From a checkpoint of a small transformer trained on Wikipedia.
Architecture: LayerNorm before each block, learned positions, biases, tied embeddings, attention and MLP in parallel.
Each number is 50 + 12 x the weight over its row's rms, rounded and kept within 0 to 99. Layers, rows and columns count from 0. The size before them is the row's rms in percent of the matrix's.

# down: layer 3 MLP down (transposed), 2560x640, rms 0.0951, rows 2271-2323, columns 256-319
# up: layer 3 MLP up, 2560x640, rms 0.102, rows 2272-2323, columns 256-319
down2271 099:70 52 47 21 52 58 69 56 75 84 46 38 43 43 50 61 46 53 55 39 22 53 48 78 62 55 35 31 37 51 48 55 77 63 47 71 32 59 62 51 46 52 57 82 59 39 28 51 60 45 39 64 46 40 42 38 31 64 51 56 69 50 43 48
up2272 029:46 39 58 45 42 52 63 50 53 57 56 40 60 67 53 42 46 46 51 52 63 88 54 72 45 52 58 39 52 54 20 58 44 40 85 64 63 33 36 55 53 59 48 45 52 52 54 41 52 55 55 66 45 55 44 64 53 72 74 64 65 37 60 42
down2272 035:34 56 49 53 48 55 52 59 58 54 52 67 40 36 50 61 59 50 50 42 42 59 82 64 50 50 76 57 54 42 58 58 46 45 45 54 71 70 55 51 52 57 70 45 54 42 46 48 71 52 24 67 52 36 65 74 51 32 62 71 35 80 31 47
up2273 100:48 60 59 30 61 67 60 49 36 52 64 40 64 48 29 57 48 50 61 44 37 24 53 51 47 52 31 67 53 51 37 35 47 60 61 72 47 57 37 36 57 55 47 73 46 71 42 56 48 56 40 37 63 48 48 49 56 58 54 45 58 51 52 26
down2273 098:44 47 75 67 56 69 34 61 73 71 61 57 39 26 42 59 63 57 65 72 60 36 48 65 51 49 41 59 65 37 61 52 39 63 43 40 43 48 75 49 43 62 63 41 23 49 29 54 64 52 68 30 46 65 62 39 50 54 41 42 97 50 85 47
up2274 086:46 61 56 48 67 49 54 49 50 39 39 51 49 61 60 49 54 72 53 37 44 40 58 65 45 61 44 41 67 34 53 62 58 38 63 46 51 57 29 36 61 57 42 41 43 35 39 43 50 62 42 40 47 37 67 53 33 44 24 48 56 68 32 68
down2274 084:51 40 59 36 71 33 36 51 48 49 35 54 53 64 54 58 54 40 35 74 64 48 54 59 34 59 67 53 69 52 44 47 23 33 37 56 63 46 47 56 50 58 55 59 51 48 57 55 44 56 42 65 70 53 54 49 57 60 36 51 41 57 56 60
up2275 104:52 53 74 43 72 50 69 52 26 47 62 57 57 63 50 65 64 49 44 39 52 56 43 34 45 35 52 56 48 64 51 50 64 52 46 41 41 63 37 69 60 58 42 65 57 54 50 50 54 49 40 44 57 45 67 48 51 46 56 52 59 52 35 39
down2275 097:54 39 50 47 39 57 64 49 22 39 51 62 44 48 39 49 64 62 39 68 64 30 35 47 42 45 55 69 48 30 62 44 52 46 56 48 42 61 42 51 32 45 59 56 59 34 54 62 50 44 51 40 48 43 56 34 36 77 50 48 50 49 59 46
up2276 101:62 57 55 60 43 56 30 49 56 67 58 58 48 43 31 41 47 44 44 35 50 70 55 41 53 33 66 62 51 34 67 39 57 28 52 74 42 45 73 61 66 44 29 45 49 41 64 77 70 56 43 57 42 62 39 57 46 30 37 42 53 32 60 52
down2276 104:47 48 28 50 66 43 60 54 44 62 27 44 47 40 69 63 50 53 62 32 38 26 25 40 72 41 39 34 48 61 53 39 45 54 42 54 62 15 40 72 51 38 43 63 57 37 60 49 52 58 48 61 59 51 27 50 61 65 43 45 58 48 51 54
up2277 098:55 62 54 57 27 32 48 56 32 64 45 53 43 39 77 50 38 51 40 39 42 51 48 52 36 52 50 59 65 36 41 58 32 75 53 46 61 52 47 29 63 44 51 45 24 47 80 46 45 40 54 65 62 65 47 49 56 37 32 51 54 43 57 43
down2277 102:84 54 37 48 42 37 51 39 53 57 67 51 43 50 56 54 60 52 34 61 61 53 55 79 59 65 59 66 42 56 62 47 62 44 34 55 28 63 54 35 62 44 23 53 52 57 68 57 51 49 55 53 55 74 50 40 52 72 80 67 48 43 39 35
up2278 116:71 33 49 85 64 43 47 55 53 42 51 62 70 41 48 56 56 52 53 34 43 22 44 41 55 77 86 63 48 43 34 60 65 51 20 66 66 53 39 55 20 63 62 45 35 55 49 52 57 35 64 40 49 52 74 54 45 49 64 47 61 52 35 51
down2278 118:38 56 50 38 53 43 50 59 54 44 64 34 59 56 71 63 51 56 40 48 49 61 69 41 78 47 42 58 39 46 25 41 51 47 50 68 59 38 47 61 36 58 43 48 49 56 44 63 50 45 54 43 54 31 53 36 57 33 60 37 51 46 34 65
up2279 109:56 32 62 57 62 51 53 41 36 56 27 49 38 36 56 47 52 53 57 74 44 57 40 45 26 29 58 46 49 61 41 66 45 65 51 63 38 41 34 59 49 55 39 61 42 29 64 38 38 57 52 64 71 47 40 60 28 48 59 44 54 42 50 21
down2279 111:47 59 39 67 43 61 62 63 38 56 40 50 55 33 58 46 49 65 38 64 45 33 71 56 39 55 47 62 34 71 36 51 43 49 52 35 47 42 38 54 36 36 55 40 44 56 55 28 57 40 28 46 38 37 46 36 51 49 55 50 50 52 59 22
up2280 100:65 51 32 36 29 41 43 41 75 51 57 63 56 66 45 58 37 44 44 58 55 71 51 26 45 58 51 39 50 43 42 61 49 32 36 43 41 61 64 56 66 50 32 29 50 50 47 41 61 39 71 60 56 48 48 29 37 38 44 69 34 61 33 42
down2280 100:55 45 55 60 49 48 80 56 67 70 59 48 46 23 56 44 41 62 68 60 47 51 35 48 66 64 53 38 46 45 17 60 52 46 22 51 63 56 31 34 59 57 52 54 22 56 55 38 60 61 72 69 57 51 41 69 38 56 52 40 38 47 47 47
up2281 109:50 52 57 67 58 45 48 47 53 61 62 62 42 52 63 25 42 59 48 41 52 55 59 45 56 63 43 48 35 41 45 50 45 63 43 36 84 68 58 31 58 45 59 22 55 53 54 38 42 44 43 29 58 45 39 59 44 22 58 61 44 50 58 56
down2281 109:35 37 52 64 76 38 56 42 67 57 69 29 65 35 40 63 41 61 45 51 61 42 80 39 41 65 52 57 43 59 35 46 38 39 29 32 78 74 42 33 63 43 66 34 40 46 14 55 79 33 71 52 51 73 57 47 67 55 54 59 53 63 53 38
up2282 109:34 52 41 40 49 55 60 57 50 55 86 62 53 47 52 36 23 53 48 50 54 52 37 47 59 57 61 52 47 51 59 37 50 55 37 42 57 73 36 30 54 45 47 69 46 42 51 56 64 34 52 48 56 75 60 46 62 48 75 63 36 31 34 40
down2282 111:48 59 40 19 41 65 59 52 48 42 55 70 36 43 48 48 31 32 67 50 50 34 52 82 57 62 53 31 44 45 52 31 48 47 27 72 62 39 52 45 47 59 31 63 55 41 56 38 42 37 49 26 30 76 72 51 47 42 43 44 74 06 37 51
up2283 102:33 26 67 42 28 54 49 54 42 47 46 48 58 53 65 68 57 48 56 56 44 47 59 54 41 59 58 41 61 51 33 51 39 59 66 54 54 53 39 56 78 35 45 42 48 38 55 54 47 54 56 65 52 55 64 60 25 42 34 44 35 45 51 53
down2283 104:47 63 56 54 46 69 60 40 45 36 65 26 46 33 53 76 34 46 61 60 52 55 36 51 53 41 74 52 12 51 46 69 32 48 64 63 45 70 58 36 43 69 45 57 42 55 41 42 44 55 47 60 53 49 24 59 35 28 61 55 57 58 53 36
up2284 102:54 33 54 48 58 45 66 49 37 47 48 54 39 52 68 46 42 65 47 33 56 44 59 61 62 41 49 47 81 54 67 57 61 39 46 56 48 38 28 60 21 53 62 58 33 62 53 41 71 39 64 46 52 50 55 50 53 55 51 49 49 25 67 60
down2284 102:30 41 52 68 51 43 79 45 59 52 41 50 77 46 56 57 44 54 62 49 62 60 45 24 52 54 56 31 61 52 59 51 62 41 57 55 59 38 31 41 62 46 52 46 44 45 47 73 40 67 48 50 46 30 38 43 56 73 55 34 28 42 41 34
up2285 097:54 47 35 58 49 47 66 28 49 53 58 57 54 52 36 54 62 56 37 49 41 52 68 44 59 73 48 55 50 60 60 43 64 56 44 28 77 41 57 72 52 58 55 49 54 47 50 45 59 48 35 68 47 49 48 32 48 38 55 66 67 64 36 48
down2285 094:38 60 77 46 51 41 49 54 47 37 33 39 44 41 54 70 57 42 53 57 26 54 29 70 56 34 46 41 37 48 40 53 64 46 48 37 53 50 30 51 54 67 65 50 47 40 55 47 65 56 52 61 75 59 51 55 82 43 50 64 38 47 54 49
up2286 096:44 74 39 75 46 62 54 44 71 43 66 38 29 68 38 63 31 35 50 56 45 54 61 64 51 32 54 68 51 57 48 43 58 41 47 58 68 54 57 62 64 51 28 48 56 39 55 55 57 76 62 62 38 48 57 45 24 44 45 57 44 54 26 51
down2286 093:42 38 35 46 25 54 62 50 51 51 42 52 50 39 56 39 49 34 47 22 49 39 53 49 38 53 29 61 48 48 29 65 30 54 60 60 37 57 52 49 66 50 54 49 45 65 45 50 36 28 77 51 48 59 52 49 54 53 25 41 40 49 38 42
up2287 094:60 53 47 63 51 61 52 52 38 49 57 48 63 41 46 60 99 53 31 45 36 48 49 64 37 36 36 29 36 48 18 35 58 54 34 44 39 31 53 68 47 14 44 57 62 55 75 38 42 38 43 23 60 53 55 65 37 36 52 57 50 43 62 52
down2287 092:57 55 50 45 56 67 42 53 49 42 44 46 51 54 53 73 51 44 68 59 48 49 44 70 53 44 67 49 68 62 78 48 34 51 35 58 60 69 44 59 39 53 48 43 55 38 49 64 46 31 60 55 50 17 53 78 62 49 56 33 62 58 72 34
up2288 120:28 55 40 69 46 56 51 39 51 62 32 49 63 64 53 53 34 44 32 52 53 66 33 46 56 55 62 39 80 55 55 37 47 28 37 51 47 58 33 43 65 27 57 38 27 40 60 78 67 41 50 65 59 50 54 39 52 52 38 51 51 59 68 62
down2288 087:32 59 49 47 48 50 38 36 47 39 49 36 52 45 44 52 55 58 56 55 50 51 49 61 60 46 52 55 49 46 71 56 52 48 48 47 38 66 49 50 53 46 58 47 54 34 60 35 54 43 42 45 47 56 47 52 49 49 45 46 35 47 34 47
up2289 109:61 67 46 42 73 54 67 57 53 54 55 52 57 39 64 45 51 43 33 61 55 73 64 62 56 54 57 56 55 30 32 71 34 39 51 62 49 50 62 56 55 43 45 36 49 66 44 33 60 74 33 31 53 64 45 58 60 32 45 56 65 61 54 58
down2289 109:51 69 65 36 35 67 92 60 46 73 39 41 66 42 48 41 52 55 40 42 51 33 43 61 57 50 53 82 82 40 50 49 20 49 41 36 39 51 62 55 37 44 33 41 61 59 48 43 60 58 26 47 66 62 55 45 52 35 49 44 37 48 47 43
up2290 108:91 61 76 55 42 55 56 54 46 10 64 45 47 67 56 56 50 37 57 58 30 42 52 38 40 64 43 23 67 59 17 59 72 59 33 49 58 38 48 39 55 59 36 72 64 46 50 59 34 34 55 67 49 65 66 43 48 36 49 48 64 67 63 47
down2290 112:54 48 69 46 60 48 59 58 38 21 50 54 56 54 72 48 47 45 41 66 66 62 66 51 18 65 40 43 34 46 50 49 38 49 36 33 57 47 55 45 52 40 27 49 52 49 36 48 47 51 56 38 50 53 70 61 48 73 43 57 53 50 48 48
up2291 110:22 48 50 68 54 51 57 60 47 70 40 36 45 26 38 39 47 64 47 53 40 61 58 56 59 51 46 58 39 56 69 75 89 50 48 52 53 55 52 49 56 69 53 23 44 63 23 42 56 59 49 30 56 63 57 55 56 48 44 31 42 44 56 35
down2291 105:48 45 58 44 55 54 63 71 33 54 22 34 54 52 53 39 33 54 70 54 42 42 38 42 62 49 63 56 66 46 55 51 83 61 43 58 44 55 40 55 58 56 41 46 46 60 41 59 47 67 52 48 35 48 69 38 51 55 41 38 58 50 47 62
up2292 103:44 66 58 74 58 33 47 50 58 49 61 56 55 42 43 59 71 50 23 49 48 54 32 51 38 39 41 56 54 39 46 53 36 67 50 52 44 57 28 62 48 29 36 49 32 29 64 22 73 47 47 42 57 46 51 62 39 59 41 51 55 41 60 42
down2292 094:31 71 43 47 45 57 43 46 68 52 47 42 59 55 53 49 68 66 35 42 50 29 64 51 67 63 45 59 69 22 60 62 50 51 53 55 52 79 60 56 60 70 45 52 45 46 43 49 69 56 44 54 62 61 58 76 50 70 61 40 35 42 35 57
up2293 101:30 54 71 68 58 26 79 42 43 63 66 44 83 43 64 50 41 42 49 55 71 47 43 43 62 56 69 46 41 54 79 48 50 46 55 73 52 50 47 44 67 53 45 52 51 42 52 46 53 45 53 57 36 40 63 51 41 56 62 52 58 29 55 58
down2293 098:29 61 83 53 71 61 51 66 43 56 50 53 81 50 61 59 53 43 51 66 40 55 79 61 31 43 57 66 54 10 52 63 54 28 52 44 45 53 60 56 59 37 59 62 40 42 38 37 64 35 50 74 38 44 36 52 56 63 52 38 55 52 40 69
up2294 098:59 55 54 57 28 45 33 55 40 44 56 53 56 64 41 50 47 45 31 49 42 42 35 60 31 44 41 41 50 56 49 20 36 61 42 43 59 48 30 52 55 55 57 52 47 54 65 48 40 46 43 61 47 47 35 32 66 68 54 41 66 51 52 42
down2294 104:45 62 46 58 48 38 46 51 61 47 43 55 55 46 44 37 54 67 28 53 48 42 46 51 42 57 57 39 51 53 63 62 53 25 48 49 48 57 45 39 58 55 38 43 53 49 56 36 65 37 54 39 53 47 61 50 59 79 42 36 49 63 61 60
up2295 098:58 46 67 43 23 37 41 40 41 49 46 45 49 45 54 63 06 31 70 22 40 43 60 61 46 38 30 26 48 55 40 43 34 51 55 39 30 56 58 42 70 46 56 56 39 57 71 50 33 44 49 57 48 39 61 47 65 52 46 58 60 55 66 52
down2295 090:49 58 31 65 29 74 64 51 40 49 48 28 48 36 51 47 70 17 48 52 45 38 46 38 62 49 66 19 35 53 34 47 70 26 38 41 61 53 67 45 54 55 50 61 51 46 39 59 64 67 65 48 41 50 72 48 54 61 61 61 60 58 75 29
up2296 133:51 43 61 58 58 53 41 58 50 59 39 72 57 56 61 48 23 33 47 55 49 57 50 52 54 44 53 36 49 45 58 64 25 48 51 34 64 47 38 48 51 43 51 59 46 51 53 42 69 60 54 41 36 59 31 58 46 47 47 38 43 64 72 39
down2296 146:42 41 41 52 61 52 54 57 45 28 59 65 48 47 35 37 50 63 31 65 40 65 45 57 79 37 42 32 63 60 46 58 57 51 40 66 45 58 53 54 68 42 55 49 47 67 72 38 47 30 55 37 30 49 55 51 27 51 24 60 40 72 48 51
up2297 108:62 42 60 37 37 35 39 48 46 47 42 58 42 50 66 63 45 63 35 32 59 52 63 51 47 39 47 52 50 51 67 64 47 33 57 60 46 34 56 30 73 44 45 51 50 41 45 37 62 40 38 50 61 43 55 64 46 57 42 54 55 43 49 47
down2297 101:57 45 74 46 34 41 60 28 47 49 33 64 57 45 47 33 65 57 50 44 41 48 75 59 77 68 50 59 52 49 55 70 24 64 39 47 46 67 67 53 52 43 43 50 68 63 72 51 46 55 61 66 37 73 35 63 56 35 65 45 42 71 51 36
up2298 100:52 50 36 40 67 41 61 32 64 69 52 27 45 42 66 76 52 46 43 50 45 48 55 46 29 46 44 65 53 40 61 46 60 55 23 68 35 49 52 43 62 35 39 22 52 47 52 56 59 41 57 36 29 31 46 41 28 60 32 63 49 51 59 60
down2298 099:48 40 48 64 32 48 34 44 60 55 37 35 55 30 69 44 53 58 52 68 26 49 39 44 23 35 29 41 54 54 43 60 48 44 52 37 51 32 43 55 52 44 64 38 74 69 54 69 50 39 73 45 50 41 50 45 72 42 57 54 43 61 61 47
up2299 108:56 64 33 44 50 55 62 37 52 66 34 33 49 54 44 43 49 30 36 74 45 54 64 36 70 42 43 48 72 39 43 37 41 65 46 32 44 62 41 69 79 60 40 53 45 28 48 59 47 37 61 60 63 40 62 48 49 61 42 54 63 48 59 30
down2299 084:33 58 37 56 28 63 46 37 54 52 36 58 50 69 42 54 48 53 60 51 50 50 62 51 52 18 51 55 67 59 75 52 46 45 39 54 38 61 51 53 53 43 56 45 50 42 39 36 38 35 57 67 66 50 38 43 40 44 83 48 49 54 41 56
up2300 096:60 65 60 57 55 26 53 49 33 75 80 53 45 75 36 48 64 44 36 55 40 52 48 62 22 35 63 30 39 60 49 44 58 55 43 56 49 62 34 64 36 43 48 65 37 64 53 69 51 46 46 24 62 60 73 56 47 55 35 61 70 28 46 49
down2300 092:29 27 53 44 55 39 40 48 40 49 61 29 47 50 24 51 75 64 50 59 58 54 51 56 57 76 50 23 61 47 48 62 46 44 61 59 39 56 45 31 55 53 41 43 62 59 54 53 53 45 59 48 31 29 39 29 57 62 64 31 32 67 52 45
up2301 102:49 55 50 56 57 68 54 39 58 73 40 50 36 59 48 70 34 49 22 59 48 72 41 39 58 66 61 67 40 39 52 62 66 39 38 53 44 24 55 68 33 44 56 22 53 33 52 43 38 48 50 46 51 62 33 60 37 54 40 49 42 46 26 75
down2301 098:42 57 35 50 20 32 50 58 66 35 69 56 45 41 44 53 76 61 57 46 38 58 53 90 76 45 27 65 61 48 46 47 40 46 24 55 49 59 55 55 40 48 39 63 25 70 65 37 48 44 46 70 72 38 54 54 48 48 71 51 51 35 41 35
up2302 102:14 27 31 41 43 58 33 63 60 51 51 43 57 67 45 31 37 53 55 47 24 83 50 44 49 65 46 61 50 33 51 56 56 52 36 50 34 36 21 51 45 44 38 60 49 59 46 51 46 39 30 46 24 37 50 64 55 53 30 50 51 40 69 44
down2302 100:51 29 49 42 37 59 52 40 48 37 41 31 45 50 37 34 37 47 54 39 46 71 47 59 50 61 49 74 43 40 40 39 34 52 38 75 62 53 53 63 57 33 52 58 44 27 53 52 41 51 34 36 53 54 56 78 51 62 62 42 46 64 41 67
up2303 103:58 33 66 58 52 47 70 49 47 46 62 60 23 47 58 38 37 68 68 78 41 52 60 37 47 38 54 37 56 32 86 30 43 42 58 47 56 44 43 51 54 53 44 56 56 56 54 46 50 49 54 50 41 51 65 61 49 60 42 51 61 54 41 37
down2303 102:57 65 49 40 40 74 55 53 18 48 32 58 43 53 48 35 56 48 47 56 49 65 59 68 57 47 43 41 53 45 36 53 57 62 53 71 69 31 72 56 43 25 63 30 48 66 43 59 34 49 64 50 50 39 48 60 49 60 54 64 43 59 73 57
up2304 090:66 66 46 50 56 29 47 43 57 43 59 57 34 37 61 65 51 36 45 56 53 73 66 46 29 73 56 76 72 73 54 56 50 58 54 36 38 25 28 77 47 60 60 57 59 60 57 52 53 45 41 59 42 58 61 46 44 56 57 51 45 62 43 35
down2304 088:39 58 58 72 55 64 73 54 58 36 40 50 41 39 36 51 57 54 55 54 54 33 51 56 42 45 52 45 42 57 56 69 47 65 42 67 61 51 48 56 43 38 56 39 30 46 69 58 56 47 46 53 43 50 61 51 78 43 61 68 32 60 47 62
up2305 101:69 37 68 51 42 40 76 36 33 81 40 61 35 34 52 30 36 46 61 58 49 54 56 26 46 51 37 48 62 62 60 84 51 16 47 43 49 51 45 29 55 43 45 33 65 39 74 47 51 43 52 32 54 47 57 30 57 43 53 53 64 29 46 68
down2305 104:49 56 62 47 48 36 77 35 58 44 38 48 33 28 34 52 38 47 47 48 50 68 39 59 59 48 25 40 55 61 41 49 51 35 44 73 70 47 46 78 63 46 51 39 62 45 69 38 62 68 47 36 51 49 63 53 54 55 47 51 27 41 34 43
up2306 106:68 41 49 53 54 71 65 51 60 63 50 56 45 47 37 66 43 55 76 44 66 42 74 49 59 51 52 34 36 48 46 48 52 57 50 57 38 53 40 54 51 54 55 36 52 66 48 45 52 36 65 66 43 49 70 31 47 51 32 34 37 32 64 48
down2306 114:77 36 61 44 59 46 46 76 42 56 82 49 52 48 37 66 55 52 45 64 49 34 73 41 34 25 58 67 49 65 59 41 46 45 65 66 33 52 38 58 42 46 53 52 63 47 55 56 53 39 71 38 74 50 71 54 61 55 53 37 39 43 33 34
up2307 108:39 59 45 43 55 47 58 43 44 33 62 33 49 51 37 44 42 64 54 67 31 56 50 24 36 63 43 63 33 37 43 65 59 39 73 52 43 52 59 46 59 39 48 46 76 57 50 43 34 37 47 53 51 49 38 47 40 31 45 39 53 53 62 64
down2307 107:45 67 54 29 33 50 57 45 49 37 66 62 60 30 42 61 30 69 46 55 46 49 60 55 72 54 52 56 53 51 36 52 46 54 57 35 43 45 47 59 60 64 40 08 43 54 37 32 39 49 49 46 46 38 56 34 62 52 24 51 46 48 54 54
up2308 110:28 42 69 61 58 41 36 48 53 57 41 67 61 54 54 41 49 58 58 38 65 53 63 64 43 74 55 65 48 55 46 40 25 59 41 67 37 52 50 55 59 57 22 26 39 52 73 49 67 37 49 55 55 51 51 45 39 35 56 28 47 31 40 33
down2308 114:50 64 52 44 51 39 53 63 61 51 40 64 44 41 36 55 65 51 56 52 57 51 38 50 51 41 56 53 44 16 49 55 28 53 49 43 56 55 69 52 53 51 49 57 20 52 42 65 49 28 46 37 46 54 65 63 37 46 32 59 66 39 47 52
up2309 102:32 53 56 83 48 40 44 72 55 35 37 60 63 63 53 24 52 39 42 52 44 55 64 52 58 35 47 47 66 80 40 58 49 70 54 55 67 53 38 33 48 59 42 49 44 55 62 61 54 46 65 25 26 56 39 34 66 42 43 50 50 26 39 33
down2309 104:56 54 36 36 47 76 70 74 61 55 43 74 67 39 55 45 38 58 55 65 54 39 36 27 59 65 52 53 57 57 51 38 42 32 73 52 60 64 58 52 34 62 26 42 63 61 30 58 59 36 40 55 52 65 44 72 47 61 61 42 39 51 56 48
up2310 096:45 64 58 48 31 53 38 47 47 46 55 45 22 87 38 71 54 36 53 42 48 63 49 53 33 62 35 65 68 50 42 36 50 64 53 60 56 55 51 45 57 62 68 40 48 41 32 67 51 50 57 46 39 32 52 45 34 55 46 44 50 31 38 31
down2310 096:36 42 38 21 55 38 49 36 45 74 52 46 50 41 34 46 64 59 56 45 44 42 53 42 67 31 69 28 55 49 73 54 46 54 50 36 35 32 50 82 60 42 51 74 33 50 81 42 52 39 55 46 65 58 66 39 62 44 56 27 41 64 50 49
up2311 106:32 38 58 39 55 61 55 66 47 55 39 63 72 46 38 38 43 53 53 43 32 54 61 58 65 61 30 25 68 42 43 60 41 41 51 44 54 42 45 58 44 60 59 39 50 30 64 40 45 40 40 59 25 57 59 46 46 59 45 47 38 51 31 55
down2311 105:60 42 49 44 58 41 44 52 60 53 47 63 45 80 45 30 42 55 67 54 21 45 51 65 53 50 40 39 54 48 17 52 49 52 44 56 33 30 60 58 32 42 58 56 61 38 41 37 40 51 49 33 37 65 67 63 41 57 51 54 60 51 44 52
up2312 087:32 59 68 52 48 64 36 60 61 71 50 54 51 43 48 60 76 34 64 26 62 70 58 54 61 57 60 46 60 36 62 70 58 61 31 50 63 40 42 71 49 58 54 58 36 39 51 63 61 52 62 35 60 48 28 44 39 42 50 57 43 59 65 64
down2312 082:40 64 54 50 38 44 48 37 44 34 30 56 41 30 30 24 67 33 50 64 55 40 43 52 46 55 69 54 62 68 31 44 53 34 41 60 43 51 43 45 37 63 47 44 39 50 55 59 44 55 59 52 37 59 26 34 49 53 42 31 48 59 59 55
up2313 083:57 47 54 64 57 49 47 52 52 33 57 45 74 52 86 41 47 33 60 58 51 57 45 54 47 47 51 51 37 37 56 54 52 58 26 57 53 54 40 59 46 62 49 38 53 41 39 50 58 52 52 70 54 50 30 29 42 32 62 29 65 45 56 47
down2313 091:54 44 57 43 41 62 59 56 58 32 50 46 65 52 45 45 44 37 62 58 47 40 37 41 64 34 51 35 48 61 64 41 62 58 48 59 51 40 52 44 46 46 69 46 55 57 60 78 54 65 52 39 30 43 47 57 40 41 55 47 75 46 58 56
up2314 092:57 28 58 56 59 59 35 54 62 38 59 50 60 46 44 53 51 38 32 39 44 73 64 59 44 67 39 43 63 46 55 61 51 43 60 51 50 37 61 47 41 36 34 74 48 50 47 44 53 63 47 60 41 43 29 52 51 54 42 42 36 49 43 48
down2314 092:68 31 60 55 36 62 30 59 56 53 50 51 60 50 32 54 37 42 35 47 66 54 49 47 62 62 55 74 53 40 34 42 32 35 45 46 42 33 49 42 49 53 52 64 40 61 62 52 44 47 48 34 47 56 64 62 67 57 54 51 61 34 31 34
up2315 108:53 38 66 43 66 53 56 35 51 44 31 28 50 49 45 36 27 32 59 72 60 18 81 60 40 31 70 38 38 34 46 52 32 56 63 40 46 43 50 61 49 58 57 59 37 20 64 37 39 37 40 38 48 47 63 39 56 52 56 40 48 69 50 46
down2315 103:42 51 46 46 43 40 55 41 73 38 58 52 52 47 58 36 33 56 31 51 55 50 48 32 55 34 47 55 49 54 53 47 35 50 65 42 50 45 72 44 53 29 48 63 50 57 62 46 36 56 49 46 55 31 60 33 56 65 38 23 55 56 72 24
up2316 099:65 56 60 64 27 57 41 45 55 58 66 55 43 67 58 41 56 52 44 63 56 54 56 39 60 60 47 69 62 32 31 65 54 57 47 51 65 61 56 63 66 45 51 45 32 46 65 53 58 65 62 42 64 33 57 49 42 61 62 71 35 60 48 47
down2316 102:43 66 36 40 36 49 29 49 77 46 40 34 45 69 65 64 76 48 47 35 68 30 52 47 70 59 57 76 47 59 61 67 35 53 46 55 47 61 44 40 56 58 35 23 49 47 64 67 50 50 53 55 50 38 23 66 62 56 60 54 52 69 34 50
up2317 090:54 50 67 38 25 37 56 55 29 42 34 59 39 64 51 46 44 42 51 44 46 47 36 61 50 63 35 46 70 61 44 45 57 81 51 39 58 35 50 43 51 59 37 43 48 48 53 24 73 41 86 40 44 35 37 50 30 65 48 40 55 46 48 53
down2317 090:41 70 42 50 37 58 53 46 57 42 66 39 49 43 44 46 46 47 55 46 55 51 68 48 61 56 41 45 52 83 65 54 46 54 56 55 53 53 32 56 71 50 39 55 70 66 57 43 21 44 57 39 53 54 57 33 69 48 38 59 40 55 47 39
up2318 089:44 46 54 47 51 48 46 29 45 46 60 53 57 47 71 20 44 60 41 43 50 37 61 50 56 44 52 37 44 40 49 54 39 50 48 25 54 39 55 54 51 59 60 57 37 28 47 48 55 38 57 52 55 42 53 44 61 45 77 31 57 48 47 49
down2318 088:51 55 63 48 61 48 55 64 42 43 45 39 58 54 74 50 39 24 45 41 37 38 36 75 73 49 41 59 50 42 54 37 51 52 56 59 57 50 67 47 65 34 39 55 44 39 32 60 75 37 58 62 17 37 38 33 31 40 46 62 63 37 50 60
up2319 096:34 76 55 19 39 58 42 32 47 55 51 49 36 57 40 31 38 34 55 35 32 68 45 37 59 46 44 44 56 56 62 51 67 36 63 32 37 34 39 56 69 56 42 49 51 55 63 44 50 55 62 63 42 42 58 56 55 44 58 52 33 54 71 43
down2319 094:57 59 41 49 70 54 46 66 42 49 50 45 42 33 45 78 58 71 67 31 49 63 47 60 40 44 38 65 54 50 59 51 28 44 54 53 65 74 39 46 55 47 43 52 28 50 66 52 56 54 49 82 83 44 57 34 45 47 70 65 55 49 53 43
up2320 076:60 41 27 34 67 48 25 59 44 41 56 71 67 74 60 62 38 15 44 46 41 50 20 24 59 65 56 54 41 64 39 64 58 56 55 51 56 29 50 46 52 51 48 53 55 40 55 57 53 38 40 61 41 26 48 50 32 59 47 56 62 26 44 54
down2320 086:33 34 55 66 53 51 51 44 58 38 42 47 35 34 62 39 73 57 39 55 48 22 46 66 38 30 55 56 52 61 37 45 40 57 48 45 64 52 57 48 44 20 19 36 36 70 35 34 77 72 50 54 43 45 60 61 37 56 27 45 47 59 52 49
up2321 112:41 44 38 38 45 41 42 68 25 51 38 41 54 59 40 40 44 53 53 64 81 49 45 53 35 31 52 63 63 99 41 49 72 50 50 46 35 42 54 35 61 33 60 52 53 42 18 33 42 72 49 66 69 50 46 61 45 52 63 51 44 45 51 48
down2321 115:49 53 56 44 73 23 44 54 56 57 52 45 62 32 57 41 56 56 45 67 49 27 60 50 60 70 50 56 54 47 49 44 47 52 52 68 44 45 44 42 47 39 65 57 59 42 48 58 46 34 54 61 53 44 68 57 48 51 36 77 54 33 29 73
up2322 105:43 53 47 52 47 63 56 58 47 51 39 55 59 38 63 62 57 48 46 73 71 79 41 56 60 56 59 63 60 49 38 63 55 39 58 47 56 37 54 54 42 48 26 44 48 64 52 61 50 63 38 56 48 52 48 45 55 55 34 48 58 52 40 61
down2322 109:53 65 41 55 41 60 55 54 54 54 53 38 41 22 48 51 70 45 41 40 42 64 49 56 53 47 53 40 45 73 64 34 76 30 56 46 57 53 20 48 41 37 52 56 33 54 53 34 48 67 40 49 49 51 50 31 29 55 41 52 59 68 50 24
up2323 118:47 57 57 38 14 54 43 54 46 36 65 43 57 58 48 54 61 41 38 82 31 65 35 19 50 62 38 32 24 62 60 36 52 28 56 70 42 39 68 40 49 39 49 63 66 65 35 46 38 39 26 50 52 39 40 37 59 29 45 47 34 45 36 68
down2323 123:41 59 42 48 35 58 32 59 69 55 58 54 49 52 47 54 46 34 55 62 47 61 18 47 37 52 61 68 58 23 54 51 54 52 53 59 39 60 51 47 18 43 73 83 55 57 26 43 54 20 75 48 59 44 46 41 37 55 48 19 66 39 46 51